Each number is 128 + 32 x the weight over its row's rms, rounded and kept within 0 to 255. Layers, rows and columns count from 0. Numbers have three digits each. The size before them is the row's rms in percent of the matrix's.

# layer 9 MLP down (transposed), 512x160, rms 0.205, rows 343-386, columns 0-159
095:127069094121074164213152199097092082140067119143166137137094114134133109083179085116128126204166089148113164137118119154111133140148167105125154122104141180089162112158115149127151183104138116089055110087095160119132166122074169128116118084130120111130181146225188076072121155113100122109137125154093128097127114081129109103105172128101140088147116104093186098136197147104170133130154109100090132166065114154102074110159132120134168126088117110140093147113129161166096174157120139
098:085126119094127129178121083151070114098092150153138105097105187089134116113173197145112138113151125126122120160110134222130135093157144115189154157124141145118122112122119134121079115052098097168141105161101118095124151168141152095118098042102181140163157126155165147106106103060116131128114139131187142085077120117065164133161125146142116084111129181123083142136098161160173187160154154108081125174085116144102109134170222137090095112128083119129185137172109088180171103114087130
100:181141120134081096191120126127106124163100147122109130137142131101140154076088117133172040174127139093153096081096103096132115149137122069121139152145151166078148115191153158127052141136135082172157160114164114110198155163125083089148084169188089145111100041162134116123081150136073167106154164160138111083134177095136106119120172090132142121115152160149102186152138115138083163111124099140119196132119118134158167088131093098118163121128160184094151079049143148171103143110155140
107:142119125098097163133104155114122064136133111096104130126098084071123163163117157118138130125125176161151138094114102109083158203118144094096099159130121100155108138091118147197135103193104077111145116168059119199218136091083135131125133052191128122123113116112148076123219109111103114153171114148142137162061145142088101129176150100133063132122096119129140095125176074168124154178124168113126151161117132205162102129120138156154121160134116092130150164085111113132157077134173179
090:147158143125104146173066101107122178115134124153183144103158142119127157171132144082113141118166132103129078179115116202147097124165174149110084108090106136122126098125070160096107130114144105162155103195067192102121151111132140082100133085134104154111116153097179088100164129153137106147127160151063148138110049115112158193152121100127166143117132070189149112154077136129112119072131139113138107160171172140128081138181101037170115125142128168129058091150133091132203125083163110
099:110180062162095199173131088110148106114109142130137141164110107162063093187147138127120124134109114157206115100118110156091188090112113115091109202177154101107164149120143156208162130077103090121133080093114124119132065192125113153135116122165085191091113129133128143098129159144124132109097135125150129110099169149137058097062122109188099127142129174151150150095173099118061112117130127119170145132130113179163093138103113118136188185109129176146132047114169140118115112099132087
099:115154116095138186097176080096136083126139059139103144132101137101144121131105131134113146103084148137135106137079096098146100055143139108115148065146186101065154149116178151121140120152138133083155175137153119152143150139134097185119084101187193119113142174116125049127158143079148123086114192143113082083069173077119200147168124137156165125113198150081140106159106167132136109148129098113149131160138180167126165120102155098074133155119156117102152170123100119130126082096086216
101:119140120119099168195160129178118117157126108089153151087157142120095144151148131136132044129077127119105112215092162123150139186114132108158112139089158074171116122168133144081098164141121121108152091160134106124218133158145154118069092137101087139063138184123074126098160152087163175169100104171164119080115176121170146130152085179136121061153152138172122106127157164096084051089113057158123138141127132106104058111106160150112112098127167137157126112165142142122181134090136135
100:166071106054165093137140191154134152154161147109108091140091098092075103105099145021120127114169117144105091128161068123175164097087095085135108103124171148153123126136105139109106133149135148158174164131108125151164143142051118103167078133133126181103053102142125156155179182103133079129072150125130111110088188176155157128106111110119116127135129136124133107100168184158152133138119168118117187122136125119163191162113128100131135132126175163049176138158181141166069091102147119
096:145130161170117057145111099146165149088196104163116128084139180136148103122135151100179130074100128127113082087087060106166133097111151153132152144100122108114138168090104112112140132117122069077129192091063134092136096109087184133158077127144104160122180125147106174075136159149083137145179125180165141131122181213130078165131068120114158094130183117159110097107165165116126164090181077109162102125090161107172129137120141108138052115094143176108163113111125097155159149154154141
105:103135116149154080142138140133155087115117127105186114098143078103125146200173109162132115098094134148114139107116142080136124088099113096071121142155132170140089139147109116139195215152144138098157136157082147133139117148148150088145092129124150059149168168160185121115053092150160095163138131099136163090128118171145098178126084130116174108120109125103126089117120143120200152164123110109145121101037190118117125142129130101103129110134118164127106142121210112132094120058136255
107:145137154123137103114159153120186085143089075050124134141121145139112115142072159125148121134122141172115093186074161179095154092134093160134149105155150143138162096121074105105097087090158084130121072121060084112168139160116113094135112133163104077131159135107058184128143179162118202127160118178102175108116126116128109178111166113118141096174050123076104161156102162150161123158118162204141162164163088143053096107132135134102149164147157081129123118109129163138188125078103159
104:135113078133093134109167140152212152111125089150083166056151081123156120155191144076156180143160115055169152141171125126135138104162112071088122151121087100140103138159186118108156123081093132095159190142152079050173128144131146122080143115097103101104090109114081105097121176107134157153168111167175161171107103112152105148112112123141174151161121126198085123125255134118117098124195113148137144119085152130108101086109105149142128135116108137107105143138096151120139140163137095
112:211090156140167131163131181090184127099118096099116146122112116147105115117167128120132139185138138125133122154095084179104125151148102114081160095085100087116153136163109136096149141180120105170149084150083145114198083128182163088127151109112112135057181148056157139158093163206190143170078141119173091115096119074121124179145152085117073112078126133117126109123097132121186145082133099105146147030103129163154144157148109174118152113132077102106089145095143146128181111137121131
103:085084135180139123134141079136123136093137135103123161101124092106148163085089097119058108080141185111086093074085141148118132177145144103089134136108126130154148131141148175126141173102174183211130089064130124071124101133168188198091102091076153108145109165131153093090106217105150183125129125118141191134155107149128086122099126116143109111132109074125140118115091086175092190137123115146133116145111120159151109130113108148112165185115086179104130174187158080105087140179142173
104:130127130177081154180144107188082121077172078130139122132128131146150131132060139130083188096097107119147136112114120065068110105152213100139128184188089135140073117135157172158117142101072186108144111123058099090133121122070135109167162133128131115188088106070136084112084159138128108106107140173171131155131144068092122127088126144140156160133104142119127089124116126112166092118166119112095141048113081149136129154170156176163143147180174156152159148175132113106123148130167199
089:130154179154124104109123142098140142160172131150098102127103122160172122177155099136131087109133059097166098153193107086181162137102188146175104121081130082163183077184146141164062125205147148146135127166136128102149090120075115112116155119113093093061138159086095124067072058091179137168129098116151153085144108060173139151158134104139117092141135123108128153150096157140141135143092074060087150127162104102117141135130123106161139085119148169166127109102117130132063127195160146
100:087093139101119082060107123169102089129095137199173087124136132125139093100115098117142183124143123132196075099136131112136161119099145074130121133105111125113130067146120098128114115168153080088151105083148182154114099157164194135149163063208122137118127123130163154175159150146160139134137155159162158068216114118165093134118107098124107110102135131146062083114104195131116138112158147078143126175105191116142154071140134092135153099143118155151094149118184079148041174152136143
090:069177169136177098149094097160133121173148094179093133113104135116171139179100153101103114157145122118119172167141084152105128050136150178068108061077106141091139129172072113134099138140104106105181120186078098129123141142090075102126148150134183098165120089131087144147152131137102175130163133122188161148160082072145172181108088156179087122129192085177129075179108159102158107141127148127123104115154126146096114167141098115113135145088136155072125098129110170116086150079070152
086:114161125065083141165074037139133136111161172153058110131131170152172115074109073110178117099126077093142199094121142102148110094165075141133148153178110143158122110103135164117146192138135070147119114113113076181144126059144086102131129102108131187110139083135159119084139138133157081124189072103180165090135146107134107168160171095111107094155130139088133123136133134129151120113103127117146118100144097100104161109111193196148163133088109169161148104186167098143149115195148142
099:080135099164107072125226103143146093152095088137103135093084122087145144168164114108172160147166125162128223121132138120185107126126100169131113148130119086102146161109166141181090190151115099103170066091139112092152129110144157133096117112118059128181119059117145106146085132161146173174089174185130132148077186097102122167148126130102115119111090136122087124104118102158169118097151159103096114061092142148104153112189175106149122141182150150165111129092117115119135166170146062
098:113153169132097167145161117143120155117089150113187156113150151182183146124147117169157114090118055167127073147115124145121085155057151153118181182089153139154160101128175048120128118098166113150122127165111115160148173114091139122170055080129130112054162145132119127145115118166106131109114170044182156099130106157149111172228137126091115071117143130106158101128130060125086145114142119131149114128106076126149151112107067120139101175095122105119150098051182128088127125145144109
104:096182121099090097146154085136135102087129112103145146090174127135174109156087104169170169196140113135105159071183114132147062106109127124159125155082074101081133110094112171117137098154155151139174118165154127141115134093160109095106145167091097106151094105137138114123075084155171106140082097127084071125124162111156130182146128115139146115107172151137135163077228122084185161127063179136126171131080176125129137156143136155118141103145074084116225122115147164099111061140136138
103:089092119100119175095126064089149109093136158181045143111124099121142140116134120153157179157153139106119123129133121098109140159175117166124097169184115105174200063086135162102129102156156150118131095154105114150130153089166148149117171193137108188100115106134123179042161085138085097111123102111163118101149149148113118110163092148068146149113129175135162194135159105123162136108158087149182101129082135114130134151109078157129134080106098132126072116133205083067083110195150087
101:126123136109115114172138108219120096151124113141146146126176130148130139167053182133116162125169113129121112077123149183165193087127124150078064140141111191148101072162107142122142122137104170124106157080146128150136133158113121109046138118099118116150128087070059094085145192107114093080157163147141145081113144096184155152062086111170158126152104157089110153114128114171107158156134115148142088173114133153090148138120146169143144141073024093102123094100114126179124126120146189
104:103079119162118148109149118092129112105070122205127115138138138109077141122106131101106130073132142114111161174167195123095117121082093132133146117189145154131147130110118164187122086132164168098169121115152162172150114131145084193155063132140149166065134119084120093096112122168160153134122071168130109180107144130114167092144154111125119144116152137151120179189042137110096125174083235135141095123102162182132131074095142133137149155142099067154149164102126129088137085092064079
092:114177192161155137084145088126099072178208145115119135132104139186111135133084124070163139139175149086121156107151070129155143104144069091162143150134103095125164088109102158101146140130109193067120165153036154160154127146050185088146155114178142134140144116129169159095130095129213143108159087145124106147089083083104098153110123124137147170137107184133134117137126136156139124100084112119101106135084150141123080112085148156114120147136124168226085141142076132110119116159092113
096:119157119155090075081075143127127117196141134111074154165136121117084076145080145120173162171182079095110096129139172102045159118101165108178103193116096160110110098145129149168113139146157157104143078130111130096115121171117157146139141087133110179131188101174166115141123122129089083119087154154127102137132126085144109126068128124103108190137146053136092143204111129113115188137151197151124116104080140110172125141159126182180062152181109116116135130097085137149108096165150081
104:072156111107146106102166126126061113120067111196147153150144104135159157106130084096191210121089135197103124109129163125106115126092102155147129107162109131116149124085145190058098094157111145161154097127127108100123100102088101053142179120114175153183165085106098094154134178166135145177132087124117107164152143114130156126218098190138139129087141103148142083077133147113105152163083146131177124102130094089133188095095118101092131163111097156125112198108136137149173123095151088
098:120148104160136121153128101151097137095118161165137176135176118171093135144061108157115193163153117152168145087147088096151125129130061131082152145104145187107152142118086110167133133173108075137077073132130086161136161077065130105151122052130146114150107107072115190106138133197154107127152103154079090189219156095137149134151111131152161115106085153129078149180145099117137121163129141171148109170097098100154144138115081098122131154060145094171122121114111175103066155073160146
113:112152154169146118141080118127081120160146100102081179110145169114172128150129099137135079109079155147112073157140072116133097139082097137140126135093074189148139072126114138124173121143080197097187089134133162109134143107197113134131094096114112123083122144100146218143139121157135107124173110069103160194128111170146063170143144117144109135158161117149178172128110098146132105118078197118117109134110118157115125152128102120172129113165129139146000113190110104148103068098144108
097:162171217131101117110152104186135090160114087116083139122127074092109093127098050166160131183092147078104111106158136184069104166111179123162094147123109154116198175172124129145085145120140122042127117144122134123147092109116121147169140153119155148143125105105131077106147165182150132101128125139172161133144089171141133163106167100082114128052100123174149186122166105136159144148109149056064148069104164102103112067114095145121093113144093151131166174152133129141160111178127115
101:112211133068079103127102134132164109124134141129155144141121129148166116134094078114132173210110043174090170105120104145130074129109190169135097117219129141135130132152106153115148091153184158109082148117151089111138127150106111126090047118160069119156141115127113164085102137100164113165123100119145129195108104151130076105102116132129197152119158134149124158104068126100142153131096122139154140180087084149165202117146153090134172111120134090169112148148143092143154086115038107
100:078129139162076182109118140133153118210112113141101087086137125136103182128145175141160116117161106123119127144176121141113186071120175185079213040142112151085151109126092114159079174175118163128140141120125165134171149144104155145144112084156136130117156128139104150108134117121121143189147089126100128146070188094109197088079079128136141151162104156164053155114089118109116116052185092095074146121125077121141128163132146099178131090105134126167143084078104126098156105122111132
100:123138080021144136118123116167127115086083189148159077118166131147173123100102119108149104140117125135139129128078137135150138215173121191095121113136139165087191141154105142142132084135071104161068165170152079124182134126149078189156116068139098114124158135127126117104119132114123077081096116134122110141093173128145110128087171089170175104113147154135123130070112144181083125174111133114108130089181087133196120109144110093103103128130157078135182179162178122075100118155090170
098:116049153153133146158130117092185119168090170147156176135131097128088109144143084149102127192156157148115167074153131092130127162106116053114117114092179194102139130125113166139104190147128157168043115056095145076119169117129184132127125128130074120164100118131081154083098123137101111080156131155136128153095153121128175122157123087138104162152118162103157186060192142136171091136119126125135128081131185162124156086095095126136147129165146174097119114162136122127038147152083089
108:117130117217145098166129128199155149131154099128096142143097097158117151138142125145191165172130118114112127083180088157086087114083103136129119162117090132153121131158124095158189149117129121132152065103113119112056118075174126100115130106121078106131045091101153193105114164165102110127071086133121139146125118178134086172155184109107125072112099144139113130135149118124138102136128102116107048128141128157142186118102133115065134101152064199101166110116189135174178136154207150
104:130197168137081152070089078087168129161199198085217078102101118157119094190135139176137148190128156116147148108120145135147125140167102124158140167107124189136142146139128139135193137102116061135138142147095067128096131119123124084170145131123073164130163172137130136171090149102096090156115156086136129059157161104101119128147127123129118149096068136136132140190139170119119132082145109132123095136058104166050086114116084116108106119141175132133117158126146124107083082070152101
097:102100098131104117124101153147125157168174074086111170128129125142152149142149101168107123140160190146052176089118175082163132066119140165114102112129108147138184126112180115154129104143145173148088071079163099118102152121144078155201113146144101141105122108083134164123047177153087191067091142088145130129109140074148106134149138056163133135178133103165139144193075170179132137132077128148105126104125149143147148092103066149106129138117180077130104102194105117116087120131169161
100:073132100115115188142112135157123127117137138076084115072153130109100139153160082146087164128176146125115117076130100146166122108127107135130160151137142146123113147131165116079187182121123137132134135113070117109112167189110149175130188096147058046129106106133084124055110206103108162161118160188146121115066148127148135172150141103142106101144174113049061103189156143122114080155111123077125095162101148108066100131131172094108147119105180160208184129167136127127117125119151141
103:140127136155141136189113129156144159168102164115174157121121100112120139129164115137104117136116117127130130143102131117122142082103123130106157149111084145133162197115100147170166122117156145145094147143067131086116153132135160054133081108120091114052099153109085151168054130160097106158130093096076169226106099087197135138145187155156135116121162100100149158110118147153143157086147143112116191054153076132191127151093146067129142112145078151133034154114117071112194163135151085
103:183143145141109131090122111118132098179107075156108111118141135113146187117082099057143098128132136093109117160096087087081098198121131089081139097112179133127164103117166086157076157170088127104191110087154156094131144192153181151151118141110143121154077171170129076099111192113136094158142145058091142135116080151136137137152138131132168127161052161151067072155139167072170105131131163120147170140103150160131133121099084156187163080093175139135180129139127120158074123134101151
093:106111165078110074131126129173158153136144187131177057140113167187120156158138095128102146124139144096095152113112119149102174191151189073114143151194165155140154085133174164134120125111127132127132103107140125149176182135070163104132159097103130108086162121076189079071126067161139085161101124162138126100150111097164089101150168097081148147197155148184121128115163144079092184140150113122103081134072085128143072174130127123157137083146141168101086091151082077119107125105108109
110:129102109088138190126099164176167083119099187174098098114118171085108108112174137107069176094128124092079152104123181110175156143150130113151172159103148138177163140051096130085158181123140116134121088130115184127171131152097087166096127129093113131160175132119086142180134128095099155075156132134122126067089139062129108132107183159115120100045110114133144123099161118150183170102140172109114163130077165219065095091166166128173143150152125105143139151109107129141093098123108130
# layer 9 MLP up, 512x160, rms 0.136, rows 344-387, columns 0-159
100:150159085112158120065124135148100113175126170070114110139143116135147154118116147084169145173112173089155172135090140098150168168106165154145131153141115137131104113088083184162092065145153083092107174164139143131060135145154121173121184173164078128105115122141111136133148124087185206111184158082139112110083133064136121118116129101105133127093145125128093158157165119126153078108078071111137134157109181140188105088128108105148173148098139130128183094110157161209049082073127120
100:176152105137118146077133160047125138098133174071148069059125184120154154083128093062158100140132096158130131130109144113128134179071147114112098117145216116185181147099166165152176162125165140136170151144098131127055151127090069131175151107152108127174132129117167090130088135134118157127176174092073078104138152096149082152122138187123106151113091105154143136103091116156123201093125136106097111127112135139131085182152149128140146126171086110111113056074184119152114131122159115
106:080168133130161131124164085075083183076123103111177116188178106139108194138169170134157149168123100126114051129119115149103109121125091123136113103136151076099153099063138143144128075168118148146170163123097089091137091107110146115111129161175140171124143068143124191151183060113091124124154210087156090156119193065110151152151100101137144167149176122149127091181140133164110095121097143117118127114168084154159126106146053101145110128155127117199124106117128103137122104053111137
080:110112112141159128090136140133131075178119133112119172093097150153101124155135157223113132138092173168130164113124166077138121146078165100099132117151163103176164119170108058141181120165152150127092105133151120160110091121135101180135165171112113125108115113172067128117105147144157153103110113154119151141162186155148147135106110112138108080167118135087117094141127160158084076190151183141111147063121064096119162127160158177108105084145099127117239131072106137187055101147081163
092:137121145098120122066086135132149151092135115098070195101089097082146137114120194156087136141139145075143084098111101069175126161168179115169141136109130154146131127112121137105114138149150180086180203185089141118130206042118124192112129129086068126114144090120101127120122126113194160141094131167157143114179133092177135110132091166128099143133133086127103073097123108142097103116205107131086085183156148127137153152131160118193157132139119068123117096107119139171145172107190117
100:103134082183149138148115151150135178131149106147183110144093128130166109092091115120187135152167149129180159101165092123171126170077142100144105134132144129108094075140174161134101109135088130158105155152196108139175110114122105160161157129115107053135113106119085118113167097102045127157137097157131169129179097087139121114136087117085131112101143079094108163113043121137141126172116113138118090106079103083127163088062171104178111151102043209134149139169088163136132122207138155
099:115134132040173151134067106127092121131128124128098189114097153086166127115129143084125136118152144143128136095097138125118112132141179147111114186144204145166120110121109122142171131110144080130152084156135179140086148146121082107155105133163177138079185104178145162131146157136132122101126158106129089140133118095095098105163048083121125205120157064133138156157178105115173133128083220112155127103132150083066066074173071101185128114131149159104119153113152106088086054146118151
102:172160094101089123187133157126107087196156099110098079153110150108110090132120115067130069099149155184159132141121119171119096106104123117148162099102154191114140090178122169104111158122123134087112201158117088135159089086111129140164094077116133095166133087212071152127104124113123109193125132182115116075182071121092125102151128148098086150142138097143150110096155138081083101181094180174130142163165173094133140120116168112159106102124188213132100141136119124124120110136070167
091:147128161133151182083195119098101118110120156111212152081098071176103061118107096121176082114120172157139121104121129175089125095169138119167076132147158120152123107181139110154177059116158101098139109153103126129130117090161123108091142108116168141128061105110102127099114158117186060092082099102120147174122127052082157163091130118153175114128175068136099109112167157143071126072133183116155161116103118096130133126135142154101172131134140164145092100113167229119153147144135127
100:177138129148201107164116139107089163140134167119203142118071166104135158170148110104161098138137070125121107113151116108146098126101116097127119117109061100153110083099126132103132148078126125113087146093142141115149149077153148111174103151157123104113105186131108054207108087075140143170062172114070120137148153066158120184131195195138163176131102107110154115120150078174099124127123145138113134159180143123127089144164183111140184137092112187103109048110151126166080129091134122
105:116173167154103048166143142120098106170179088131156159144144104157159173172170143083156095130203136127080189063155132158147104129142089056087143074099068111108131104082144130097152107122131151108136170126199184110112144090134150160157104115092104134115141153146150062109125159084139086153109127148165095088126142121100124080129113134179107132103101120119118177155173146089145156136137142108145046153122173160115104091163100107114097200139131136095170136071149080124124154189116152
098:129127161128170114106099119173161106131113108189133126160089117124123142134081144121134091138151137177133140133100159134040060111212107102119129161064127079118142150142106120108104130042197153156131109071155157166127114104133100062130202171112116134142141124103129163140077121114128154130130171142084039117186172087101191110140139077177143129142101155148098095187158150078150082124121133132101062118179100135135136102124155196120123146133096118156129087118110091150129161108146086
115:150103196179158134143124182109102136150118037131186154133140099132082103141180173104104154133134110119159133163132127105114128146133101130047128052115158076166147137125070109111115072133088136092134152132107170140139099170138164130140130155084142100112178117076147153109149161174099153157096165145166143130162097139116090071128188154097093122103119158148087162105081145061154077141088145121134104083116146168110112137114136176148159176064142160088181134071144105072146086158089165
101:107065169112156088163146093084128103149136131140094114123148130172135125111122154095097167152173204085128161169107094139112099151078121139169143152105087055073132140133175135117097143096134150118185171165202084084090085130164122129169164104107158170130150151137117080123196141111151129190098172097125101116154144171092140110153059157080149151175100144127151120060093133095119091129138141100158092119108130051114145145180087134110150118143142161080086127088128152146117083163190159
102:166125144113135068166146111140134122186190123099168145089127121111094169128076083173151145154123156152129111122143190116085070130186116074147104157111134106128133121159154102090168159142039080107102125135131089142057127110104131153131187047144140173160161181142114172093128104122112130153063172127132148175137155147120153088100105112146082071178104093172121077115116124083136138110148193114163152107166154082112129133123092111180108129179137195113102176159099122089136142148081105
088:063174177137114154058139085185133060096171133125120071118131187104122088116066130095111124155160207137146150165086181094107141181087133084104167111114069150100113169124090118109101131118113122129159156085097120147123190128152100169144148102143153116192100093167193144142145115120127157100173159108158096144107124138132107100077099165126102187072094128125145157134130138127075114104125130081146150098150114104152203091153061165161123143135090108193145136094113112160164132102101119
100:060185121071138117125132141097109203141111174127169046178116091086154126081147149163147180143171159128132138174101087114109092145124159132141134143171100143140179130163151113136109101139107129191131105135131089094132122119051103111142133163117157097124100133098135093102172147079196203168217123136114109106105117183105093139114132131122122136137143111085193124072115203111052150110090134151107102124125072144124162176140142161083176174134163094096111132127109132109142150136092141
090:170108129122165117168117120109105095112138147097160064104191119139072139091171178134118104084092217083135085154145109134154086112125152065077153130116108121112162104117168119153105141125171128131154128114152171104147129141164092100111081149087158135145121143122163097122150166155144109153144108177105101140176115185090157057141170080154106098147085172106105087094119127212192113169175134084137165169180139113132122177104119147130049118207119089103143148120143132143151150179167150
090:135128121113182201127174127117078119181159078089146175084117125131154117143145158173116160185147124084088140082099113095144104114169143115170104169147097130190123173031142153145097176127084078164123177102137165124149127112177154171095174168067100149126207123122098112078171099140136099157131116140129119187136164092139126108148078127149182137131121173099128125127072092088071088123132127089129166162177139072145105156123094121095160122103122088164165167103149112092110137129107104
101:124087180083155129080118133180068072155143169136113111065089155076131127135123195110084099089128136141114186099086158113060162120131139151142136164165134102150109127125209084123133115126145171127135211075054126178168138141134126115112165090177184093080115177110145096101087175124128139074095138110115148163135089128129161145113089153050139104156120131135098184093080129130077122091123144136142120145155133135116102117098126110135106090121116142102153133098141107188196134115096185
097:131162178145132126149108124131052119123145103127100095081104130092164153143132155111133069126221167169104113092112106101108114194083170149130161196104073107155149164092144133136135135124136074107080123134209149146111128115064133114087101134199173176136139106168089110146111118081161114126148176098151117127129146146086083148098130094105146159133141139131128114110120150136181084165112128046067078117145159170106132112128148111133162087109122183106135145087083165115037182144109122
107:158128103085134091081087111146181126122145128116120067140150111105185101111195175154132128176146145095045119151139140119167123087150192140106187102134138093131147138093114111150161131056131112100113102150114172124103118155164153106090109152145103140167154129145139133162073184150095120092113147082137066130132158196173137086153100145076096154097100149133130098092101122141076133136115172055156117148187163114199184034135155152147090142146138085178088092090137096132135115131148120
096:152169082122168136143109158133156120115147160092125148145116138093110144099148072092072096081096131135115114134146209129120111107128131109089082167159215101101137111132155107135154146125066091147153154115181138188095112174127128119140124166105098101144112176129126073171085134127158085144051136225135154162135140165111116142075120139168168156126109157140159116101144163156134198171133096123086119140092140143103127204171159084084096137050096134087123184102173134155108166142091104
101:117101148109164133125139125110135126168115127114172064043105144053157099083141106091125134173104135151131070100095122110177113132143101108129085120111117123196054129127116157124097120150142161129127118124159095124158206143066136098195091141120162121117194107122165188114123123104118174124137158142122101109148204163133093112110170141104102149149142169138175155111137126121142122166146138121091148159054165158174088113121153159206101087086040129162153160057134101082096128144115143
089:136112105172134143111105142120134115182116093098095107094124147182141055139116121188185108126095128130121134097095112108143090155149159122117161145093177134118128125149066131140118171174159192161093171123124123145146136127142063130158157136093121155114175093106112084154078108041130118165138174140061144150107131150099105156117147123111142133110190129115091135139134172108136098129153110166154096120129082137125077205168076137049118208154106125090130181156167176151154169198206134
089:145117095117114134218146132089113143119113153105087133130146102096161096117180183136127146177080113109084137130142170064136130133169168084128164139090137116082151134123157115101128146106145106169134158111190145086128136107165124132145090132083172143104187151029138101168102108113093098167114094106108128077126152142071150154124070200028166179066141120109129097165105114123114144146161123104152117091124158120155128138149164108118130074138061179098163082097187125107118160084120147
093:126087087164167120118197154131091101115157102078114112113092081111150175138170156084100136133152050181119113142142093123150115194148115171193120122111090124106145079097134197112127101110137104123137126080120132150097151194146122112115154138073127148155115147175130137132195154163176111088149113141143136158074160119160174086153179087154102152140135143116075143147088146139123092132069171127105178121199094119099174079174148221120157128120094109152095118045123132151119119129153105
100:087159094159110162154162072161106082201083121106100169135169132114217151152062116082132119148135085109108164165098104192099120125072149108143159082124151133078091116128092113099134090106156148141154148064130196142157181083122123122127155126123107104159098137122135143145207125111123088086133116140135093141087150137162157079136182160099090186057101143152105180182152094161120122136121099101162082133066168158137114133105133101124084145114146171101139141118119117058086126139158157
105:112151116115112160087196134120167106192166094165121117118075106153037113103117092164153145099128153086134094120100120143122116186112200106153146166124059090143086171108093115145150133113149150125171113154109110123144081202107188108114097104174135146189149114169104090118067070103141178088108133085204159125139173168076129128117146124103167153112168146115176100111131160125161110148189152122128098083153152153145105083125086095090143115138149136139135174135186138191134124080113128
121:151160173103155154144188123140065202090160118136118095138163129097136111170139094075154151134112085087125170147121103108054138152094128113088111117134077092089126096148141175095054129127058149086149095145134154126137141128130131140100158096165134081139137087156148127151083141092119139091127123136181159152146157103089129132108133175096091168108187148140126168157108127061165168142138189176113141178143121130145096090164028115134137212162086098137090109157143114111159134140062092
100:121153156124178113151158147135135130091144133120135139134166167128064148119142103096160092205132121120074129112135085156111105116128185132121100089052156105170197114062097132104124153141138127079160159105187134125036127152130129150168142114116177121119146094091168156086155078159169149082058082115165096147144136157204142088113121206124179139086102146224125102118103119132173137107134105076097128089132128131128118111168108140106157133111105113110125129125097090121087147144055169
099:110137161151096141140118141104162126122069164060130139100158139146174155130095139079197166100070122119108086102133162124117084105152188093107182115114119180129079158175171170100115100101098126169143113138095103122143100119173134089109142136165118080088182148138099136144153136162168147156129113139109152188127129055086190119095129107177080135149071144114141085086128111109156120063116144053081139133149155139104084157148138115119118059119151116172174104062099147098138183064094111
098:110148121109182157122155163122167084117155168146119132145127158135170044133085131111178113179149169173117100113187134141161042112102098166161055141134157099144106115085131101121152156145168130113130088097133100114082088112193149095166131150113187100129119165100117148115090097115025103160137150134120141158076096091177094141144070068106122089138104114144130201189130138127130134105107090144092168148128152129154108110149116085086128102199122176111083182136112106137163094109133113
099:058130092140118056146142091119130110131108128140112112118131141168121115128093143120125117175140121110128142153143081111095137152100122109142085135095175130128162182071107205133130130139163074104146152143141103048192166122117182116161150185069198188222164197150090121132126130147158122076141139124125113097172167093111139073086131113172123092092130136123083120091130073137135126139114122173162119152083139130092051170172134166181090110115122110127087123077119114090068158143145129
099:136131126148188160158069136103132056119163097128117120146144126092102124175071183109186163164160172121160058115115127121140069115111071178108114175027117110062097130107154074126095111129115180122162135128131136179126123108148111076176115140146113074104160104154115111061157089113132076133136156090114145165161144087117118119090091084101130161110134153131144079147134091138119085099136181124114136130126142082143100190166144096105191129149123120161089129160167152139174159194096098
105:152177084098153164058068131092180078117092129129135194098140099103122093158076134127165104094109135109155125138161180119118183143130104191112149066081159115145136104135093137113196143122080143155150169137108148110094118160100153080165156124114143105122107205165085142136174141134134133107163175136147121156156111149122139152119057156083125127140178159049093134133130136117189178125117130120156063122099198141084116164122169167112080068109105118164126100162125111083114133160089082
102:097121131148150164134139094147132103124133096180136122167141176203161151149118129159166080061113118119082125128092083154132133103093129088119119068110137091128071099114135138172163159096159116089115184138153118135161109114149152126125134088180144093088148153109120112146119101172124123091138043137101139186068140192175191097109161103111106113204133135105157125152132129137064166188117146123161113169132144095152173132164059116162137180150170142111084017098119099148147162142120133
103:116117151104133108150169112169125130135144165119104201125163171094081132163136099130115150077097134159146169093103122156088121118141098137133167152110105124104160140062023190090121037070099092119158124119115134172135131122149097128153146125113175113142175162055127099151168146126171139079117079130170171141121116156120098138099146149143105061099139095137127190133061124108101146086144095076070166144072094070105099143153188170121124099087113177145143106098147161130134154142170129
103:156096100138149090097060123142138122150129124143052109014119125157181121135095110068203132126142156111088105085124092138130071153120096101117114142100137088134128127146129130114165138170110134184162142098137173177120117130185111133175123159125108103080207133112169111067124115169178139132066122171109110087087138158131171161162118142104151107189209065101118132153111151135139147124158126152144100119153112159113133151128098116144111140121176089127131171150138090176133168088036134
099:093084156109116171076116136095088068169112153143099107110132101133175129123128096113148108067114149106130166147130185106114108173145092146158180123182127173162119067138103141123130136196047104135141139148137144102140031107147182134087213118107182152142100133104106100078101069138159153128099173140134097090155143149113116098106118161158130114174088129156116105161109129117116100087128106133141103169193106168138105112137143053118151156101152039115130119115168210132164162140113110
102:105169074161148133111191186179115136128201111136129108103181143119121115080191122158133125102154111116143115089110135081141153064148167084138066169067132088103131141145129164176176136100114063138128114158131077073171110119169148204144095142111113098133155152086190178137079139152138116124106126129121070120176149038150177133116110121148094139131152125147164129139063096140126128112173131039078161114127163131128099132169117163137128122116135146129134073155126154145099168181134105
101:132118087108134093065112148107123079096173143142141143151135138148125152141101178085106093146126142085120154122078111162146110146128160124131107189174144112133118105160147166096114151105165112123103153079137152110197119180126181109099170072170095094113115198113123119147182116103175160137154128201092118148128210159161151121157162147066173121140137125133172161136123059062093147093144123098101108129041088073095172077111126074156063134159130153156108102088122109140098091116132174
101:135232110109158074110113095118132147177156086119133129154212141113111146158078131117143123119095117149113127119125138192126154112143134151119180098128134141170139102075112078077116152174138089138106157138125138144152125121080080153119058107140168118109140119186128140112208095171179226102185179089117130114097179118132129080125112124119058144114150124102136138130065127130174122143166148107174122135152177118077142130095149104183125095121117117148181148098157120142054170148171099
121:181092146142133070112223163108194112160082121150138108135173137129079100168124127130054201145123124159124086109117098164095116121158116114136105162136149116154150142173112185095090136079078126130174117168131121134143139150145111101119107115128019159107100185141116179147117135156150185169100137117200111128170191100108124106154158114111090054082157146148104122090121118074152124112108148098163137100141149119137133118165094083118104159149127089170102095167160107142118072102189126